{"num_hidden_layers": 16, "hidden_size": 192, "num_attention_heads": 6, "num_key_value_heads": 6, "head_dim": 32, "intermediate_size": 768, "vocab_size": 1240, "hidden_act": "gelu", "norm": "layernorm", "norm_place": "pre", "norm_eps": 1e-05, "positions": "learned", "qk_norm": false, "attn_scale": 0.177, "bias": "none", "tie_word_embeddings": true, "parallel_block": false, "init": "normal", "init_std_qkv": 0.0361, "init_std_o": 0.00637, "init_std_up": 0.0361, "init_std_down": 0.00637, "optimizer": "soap_variant", "learning_rate": 0.00489, "lr_mult_up": 0.656, "beta1": 0.95, "beta2": 0.98, "lr_head": 0.00726, "warmup_steps": 200, "schedule": "wsd", "decay_fraction": 0.488, "decay_shape": "linear", "final_lr_fraction": 0.02, "batch_tokens": 32768, "max_seq_len": 2048, "doc_mask": true, "train_tokens": 189300000, "max_steps": 5777, "dataset": "wikipedia_en"}
Each number is 128 + 32 x the weight over its row's rms, rounded and kept within 0 to 255. Layers, rows and columns count from 0. The size above them is the row's rms in percent of the matrix's.

# layer 4 MLP up, 768x192, rms 0.184, rows 405-413, columns 0-191
size [ 80  95  76 110 102  98  71 104 105]
[[153 159  95 129 133 144  61 121 127 121  67 121  91  89 154 156 124 101 135 127  75 150 122 144 157  73 132 107 110 200 180 132 148  72  86  93 145 120 153  89  97 119 141  91 148 157 138 112 141 149 120 170 120  94 105 164 122 177 123 138 135 151 154 165 138  78 162  77 157 106 146 160 111  95  75 127 152 154 107 180 148 132  99  93 111 126 129 170  78 135 157  56 133 103 129 145 113 137 177  69 105 184 116 107  99 174  90 155 181 167 163 153 148 162 111  95  94 118  84 121 132 142  70  90 152 156 109 144 208 205 139 188 148 175  65 118 110 171 193 132  92 112 166 131 103 167 167 131 102 163 101 128 133 158 100 161 164 118  81  92 172  69 137 133 113 163  84 159 151 123 123 165 131  96 115 122 138  62  69 150 142 114 126  98 140 115 163 146 147 135 157  90]
 [139 116 165 105 159  74  88 128 135  95 101 103 139 157  72  97 114 143 194 156 139 133 175 171 103 137 100 170 159 178 164 161 136 105 157 123 140 109 135  93  95 124 144 123 120 116 158  76 145 113  47 101  75 136  78 143 146 161 134 106 114 178 111 164 135 146 136 159 142 133 151 111  92 101 148 110 154 148 103 145  91  52 114  83 131  78 127 141 114 188 131 179  72 143 121  55 143 120 138 152 118 117 105 104  96 145  79 135 122  88 113 138 109 128 158 137 129  96 116 124  59 109 122  86  94 126 168 207  93 185 159 122 133 197 105 119 133 130 184 164 157 128 128 133 138 143 104 183 156  71 108  87 125 106  92  66 139 147 124 111  76 171 117 178 112  70  86 136 164 129 102 107 177 123  97  85 183  99 141  76 105 122 153 174 112 176 147  85 191 125 170 142]
 [ 93 144 113 171 128 138  88  85 157 161 146 161  90 124 134 130 131 164 101 131 119 133  99 152 133 156  94 160 100 138 116  85 133  83 136 156 102 103 105 207 137 100  80  96 107 122 172 139 116 173 193 142 151 128 170 108 159 122 135  97 135 199 113  96 135 149 109 183 186  89 141 113  99 106 154 145 167 142  83  78 108 165 130 125 138 144 159 192 121 131  65 105 143 112  79 103 143 146 117 201 109 169 173 143 165 110 175 129 101 142 199 196 127 111 134 100 146  90 152 107 139  37  83  93  91 107 118 172 128 116  97 103 107 118  87 117 110  77 128  74 114  84 160 100  80 119 133 120 186 135 143  59 112 153 116 175 148 155 149 151 156 142 156 145  75  99 159 111  88 132  89 110 120 113 169 107 206 132  85 138 161 139 141 126 103  68 154 146  88  85 131  85]
 [125 173 151 127 139  61 148  76 139 101 121 120 116  98 113  53 145 192 153 153 150 215 155  94 153 135 154 107 126 163 100 153 106 130 142  71  88 112 151 128 141  73 134 103  51 102 134 156  82 114 182  82  65 134 115 155 123 130 146 178 122 147  79  59  68 119  99 109 137 148 137  99 162 126 133 149  92 131 147 136 172 133 106 166 121 123  94 105 165 154 103 124 116 106  98 197 119  73 161 116 177 132 149 118 156 125  63  97 161 123 145 117 167 116  98  82 170  94 154 145 156  88 118 122 125 153 124 175 125  63 104 126  77 145 164 142 110 119 166 171 149 138 138 141 112 176 150  79 185 117 101 134 159 134 160 164  98 126 100 117 188 171 183 158  86 102 154 163 115  57 140 155 152 109 149 152  97 108  80 126 162 164 158 119 163 127 100 114  73 179 134 119]
 [114  89 174 141  84 134 133 168 109 203 109 122 118 123  58 109 103  97 163 103 213 144 149 144 143 121 151 114 130 132  98 173 139 102 129  84 123 179 107 121  47 141 100 118  83 150 143 108 126 110 111  82 139 123 167 115 125 116 140 112 101 104 100 118 120 194 128 110  65 113 135 136 118 147 143 132  50  53 180  97  85 115 107 151 144 133 182 150 176 110  76  22 144  94 123 168 136 138  78 116  88 174 147 119 103 166 126  95 143 178 126  98 140 170 132 142 136  82 129 128 176 120 201 104 162 150 148 143  88 120 141  84 166  98 189 132 134 154 137  71 147  92 105 147 174 126 178 126 134 125 197  93  83 102 111 160 121 132 121 129 130 118 116 144 100 158 170  91 136 101 122 142 109  95  93 158 130 126 160 124 122 131 112 122 159 138 165  97 101 173 143 220]
 [ 82 153 152 109 141 128 139 102 164 126 122 126 113 155 124 145 180 120 134 187 115  92 150  90  93 114 121 129 102  68  50  80 145 173 105 130 128 156 126  87 135 153 161 103  80 165 168  79 129 183  95  66  77  89  97 116  93  99  78 150 127 125  78  92 138 140  94 132 144 147 156 146 160 164  96 149 168 183 116 108 156 148  92 113  78 139 155 159 145 136 139 103 113  91 198 150 150 105 172 117 212 109 157 115 108 113  77 139 154 182  96 100 105 104 107 143  95 149 163 103  99 123 105 162 128 146 144 125 142 113 138  86 141 137 187 129  87 176 142 106  97 181 118 132  78  90 114 121 201 126 131 134 159 168  83 144 171 110 128  63 171 161 192 162 169 144 125  82 134  94 111 183 152  79 120 126 122  99  89 150 176 123 169 135 125 184 154 104 109 195 139 146]
 [142 168  53 113 104 128  69 157 135 125 169 107  70 149 128  59 104  68 168 152 183 160  50 133 136 140 140 119 150  94  77 144 119 141  96 120 146 161 167 118 131  85  58 126 186 134 200 140 132 124 142  96  91 166  86 154 202 130 125 170 145 126 138 111 192 171 141 144 129  77 133 114 129 118 117 130 173 163 120 135 141  83 127 143  81 130 110 149 165 110 124 138  91 184 157  96 159  74 167 171 143 154 112 196 127 136  96 102 116 148 142  99 120 131 110  76 110 112 137 100 111 131 126  98 160 142 106  92 155 112 101  73 114 140 119 172 127 104 122 149 164 140  69 139 154 185 148 137  74 190 138 121 155 157 169 129 136 122 113 130 159 152  84 100 115 181  89 130 126  57 152  89  94 127  85 147 109  97 178 110 154 155 138  89 165 185 120 192  82 134 130 106]
 [ 70 121 139 181  87 109 114 140 131 128 150 125 162 125 113 152 149 111 117 132 157 115 129 130  79 128  95 103 124 152 154  51 150 145  54  91 161 131 138 113  85 187 119 150 105  95 165 118 141 130 114 144 169 173 197 171 132 120 150  86 134  74  65 151 166 152 134 105 183 136 128 134 122 129 145 106 189 149  97 134 179 115  96 167  76 118 126 105  63 161 161 152 164 120 114 152  83 105 150 138 125 153  94 118  88  66 126 157 144 181 118 138  87  85 122 121 113  85 116 131 139 182 136 169 131 137 122 184  98 115  91 122  55 175 125 123 112 123 169 160  86 134 135  43  92  57 163 134 203 101 190 126 131 132  89 138 104 118 105 154 136 125  88 152 155 153  89 182 113 128 115 114 204  94 143 147  79 101 168  99 127  88 149 141  80 155 113 156 156 184 111 148]
 [155 124 165 185 122 150 125 116 180  35 137 126  20 143 138 111 185 128 151 119 153 168 148  92 137 196 102 107 120  95  79 151 161 167 214 161  88 162 153 111 104 139 115 120  89 126 126 119 165 161 167  63 134 137  96 149  99 106 137 103 161  98 141 119 104  88  72 104 102 124 104 130 143 103  56 152  75 125 161 106 126 183 115 140 112 112 175 152 171 121  97 117 160 153 115 180 137 148 143 161  91 195 145 170 140 151 105 122  86 191  63  97 128  75 116 148  95  74  94  77 178 121 142 144 147 107 153 121 173 122 153 157 107 156 106 143 135 158 129  89  96 155 145 128 152 139 103 117 141 139 121  82 110 125  98 124 145  60 159 131 108 171 125 168 180 186 115 138 155 124 149 109 107  76 126  95 101 111  99 104  94 139 118  92 137 136 132 173 173 132 166 129]]
# layer 4 MLP down (transposed), 768x192, rms 0.245, rows 405-412, columns 0-191
size [ 96  94  96 109  95  97  83  92]
[[106 125 114 151 110 146 122 131 108 133  91  98 144  97 138 132 137  97 106 154 105 109 115  88 148 104  92 131 155  76 137 173 123 127 135 114  93 106 168 147 122 107 159  95 123 154 101 112  74 169 211 118 192 118 106 107  88 113  86 154  98 124 164 112  92 155 137 133 143 115 102  89 130  92 174 127 121 132 149 122 135  72 154 147 128  77 161  99  97 156 129 149 134 103 141 137  92 138  86 191 130  62 169  97 184 114 196 157 147 146  63  80 175  33 139 153 131 164 107 151 167 128 156 169 163 141 105 114 107 100 125  64  78 161 147  67 210 156  79  86  95  87  80  99 147  88 122 152 155  98 122 165 102 120  90 147 124 135 158 164 149  77 159 136 109 139 150 187 173  83 168  77 132 164 150  68 131  88 133 127 170 181  93 145 128 133 141 167 164 148 114  94]
 [170  93  72 116 120 140 171  89 132  96 151 132 143  99 165 170 140 114 128 119 103 105 122 108 168 101 153 159 140 138 142 133 125 109 169 132 154 100 168  90  77 170 122 126 110 111 153  89  92  96 120  79 109 152 165  99 107 188 149 174 147  97 120 127 165 126 142 145 130  80 138 101 165 128 145 126 152  89 142 141 143 130 122 164 153  51 132 129 141 103 125  93 192 163 130 113 131 146 118 124 135  95 150 120 193 138 183 115 133 168 146 102 144 162 150 144 102 106 171  96  79 112 132 133 147  95 146 127 149 134 156 104 158  77 138  94 171 202 121  94 115 107 123 137  62 114 183 120 157 200 130 134  55 168 178 122 172  69 219 183 141  52 141 125 148 158  75 157 107 114 139 175 128 170  86 170 184 161 135 163 186 118 149 136 198 154  85 139  80 113  75 117]
 [114 148 147 181 178 170 127 135 201 113 155 137  98 127 178 118 111 148 122 117 103 138 138 140 109 125 137 186 160 163 180 158 137  77 149 129 124 159 125 134 119 166 147 113 143 164 143 105  82 195  99 108 104 103 119 122 195  54 100 151 179  74 154 156  75  64 134 119 129 114 146 208 124 100 167 145 138 126 203  85 136 153 125 119 131  94 116 152 103  59 148 111 121  62 127  97 136 138 144 142 180 158 194 135 122 134 127 166 101 112 151 118 129  64 143  99 149 107  88 134 161 104 155 161 154 142 114 175 153 108  42 124 125 108 104 151 166  86 128  96 141 133 127 152  90 166 140  81 124 120  67 169  72 128 165 149  86 145  68 112 176 155 171 113 126 101 140 130 148 124 109 133 215 116  50 141 124 100 146 110 110 116 185 152 119 144 117 138 115 156 171 128]
 [149 194 108 140 117 119 137 119 153 108 118 143  95  97 134 141 143 146 127 131 110 141 168 144 162 139 111  84 108  94 157 139 131 193 129 143  99  64  69 183 189  96 136 111 132 125 117  98 123 105  83 135 162 170 128 116 140  77  75 152  95 107 128 214 139 133  71 154 120 119 154 129 184 142 134  39 151  65 100 122 104  94  98 133  95 107 118 145 131 100  50 166 109  92  88 130 116 103 133 160 169 151  60 144 158 118 152 141  89 117 170 144 162 141 156 148 141 169  70  80 132 161 103 188 164 136 107 126 112 150 189 131 156 168 132 125 133 166  96 122 174 117 159 127 183 114 127 134 204 114 153 142 152 137 112 144 123 102 164  77  91 103 131 150 126 180 127 172 149 110 154 110  72 123 112 169 122  69 130 100 149 112 141 156 117 138  29 148 121 106  45 119]
 [146 131 115  96  56 109 182 162 100 130  93 118 113 152 130 123 114  62 114 135 134 133 190 182 144 113 111 143  94 106 115 128 137  97 139  98 116 124 136 116  84 175 179 133 141 159 139  90  95  86 115 127 110 107 164 126  82 149  92 108 129 142  99 141 145 131 152 165  89 111 102 169 165 138 131 102  68  78 161 169 156 133 122 168  83 142 223 119 132  83 123  87 134 111  71 134 139 140 102 135 119 142 105  88 159 112 134 108 121 150 153 116  94 136 151 141 115 117 176 117 126 169 175 105 105 129 124 183  93 180 104  87 180  76 117 135 105 114 106 102 113 133 162 143 183  89 152 123 109 165 230 128 124 140  45 108 108 165 102 116  99 214 121 148 167 183 150 117 131 182 145 101 146 143 127 170 146  79  73 125  84 136  90 203 136 118 178  90 143 138 156 204]
 [160 146 189  92 148 113 106  93 161 128 113 114 118 148 102 175  96  97 205 191 108 120 139 116  98 123 110 101 175 104 138  92 145  87 118 144 189 158 219  64  82 126 196 143 130 112 155  92 192 116  86 117 154 119 110  90 147 133 142 132 101 122 143 159 155 111 138 153 126 129 170 179 112 117 160 139 136 193 132  69 132 123 174 161  70 161 173 119 137 119 182 124  99 165 101 150 111  89 161 170 146 109  84 159 134 136 149 105 111 112 117 134 121  99 133 120 143 145 170 197 150  92 152 143 144  87 175 113 179 104 114  75 144 109 132 108 142 128 115 101 148 151 172 133  62  73 131  97 139 122 150 108 158 139 113  94 191 130 119 151 190  95 140 113 171 104 129  37 103 108 109 154 109  52 129 138 111 128 126 140  61 132 113 126 175 124 125 128  95 110 185  68]
 [138  86  95 126 118 151 118 127 126 141 123 142 124 110  83 156 124 145 162  98 121  97 154  74 196 118 120 104 142 137 153 167 124 127 125 175 143  84 133 169 119 129  98 145 165 171 138  46  83 132 140 201 127 102 172 166 127 130 113 100 153 116 168  94 120 173 124 105 171 182 118 115 119 157 105 131  69 159 188 144 117 221 165 142 106 147 110 164 119 144 141 139 159 124  98 146  87 110 115 136 131 119 170  83 179 130 144  78 101 139 174  49 137  68  96 157 132 226  82 159 138 164 110 106  88 105 127 133  86 103 100  97 104 126 151 118 128 170 102 136 148  62 119 171 175 113 102 129  92 108  93  88 108 173  94  96 126 207  78 122  99 152  99  96 109 123 126 119 191 175  82  91  92  93 149  74 162  98 140 137 125 134 116  59 118 104 113 111 112 115 147  97]
 [147 158 111 143 105  97 131 120 151 143 181 122 121 113 147 104 128 117 145 151 155 113 122 163  94 185  57 179 164  86 144 128 106 142 165 136  70 174 158 118 119  63  73 157  97 134 122  97 182 141 170  96  94 123 146 122 177 169 139 113 126 175 107 144 131 124  76  59  89 105  89 112 124 152 186 167 116 114  66  80  71 135 190 101  95 155 168 124 173 179 192 168 181  98 151 102 105 112 121 153  94 145 128 103 104 107 184 108 102 103 143 163 155  85 143 117 166 141  80 151 172 108 159 139 166 145 162  91 102 146  56 144 117 172 165 120 175 108 103 186  91 136 132 128 127 160 176 142 114 165 112 134 118 113 174 113 131 177 165 150 145 154 125  53 117  92  83  66 126 179 118 130 114  65 132 136 135 131  78  92 120 176 141 125 144 127 171 106 122 147 121 122]]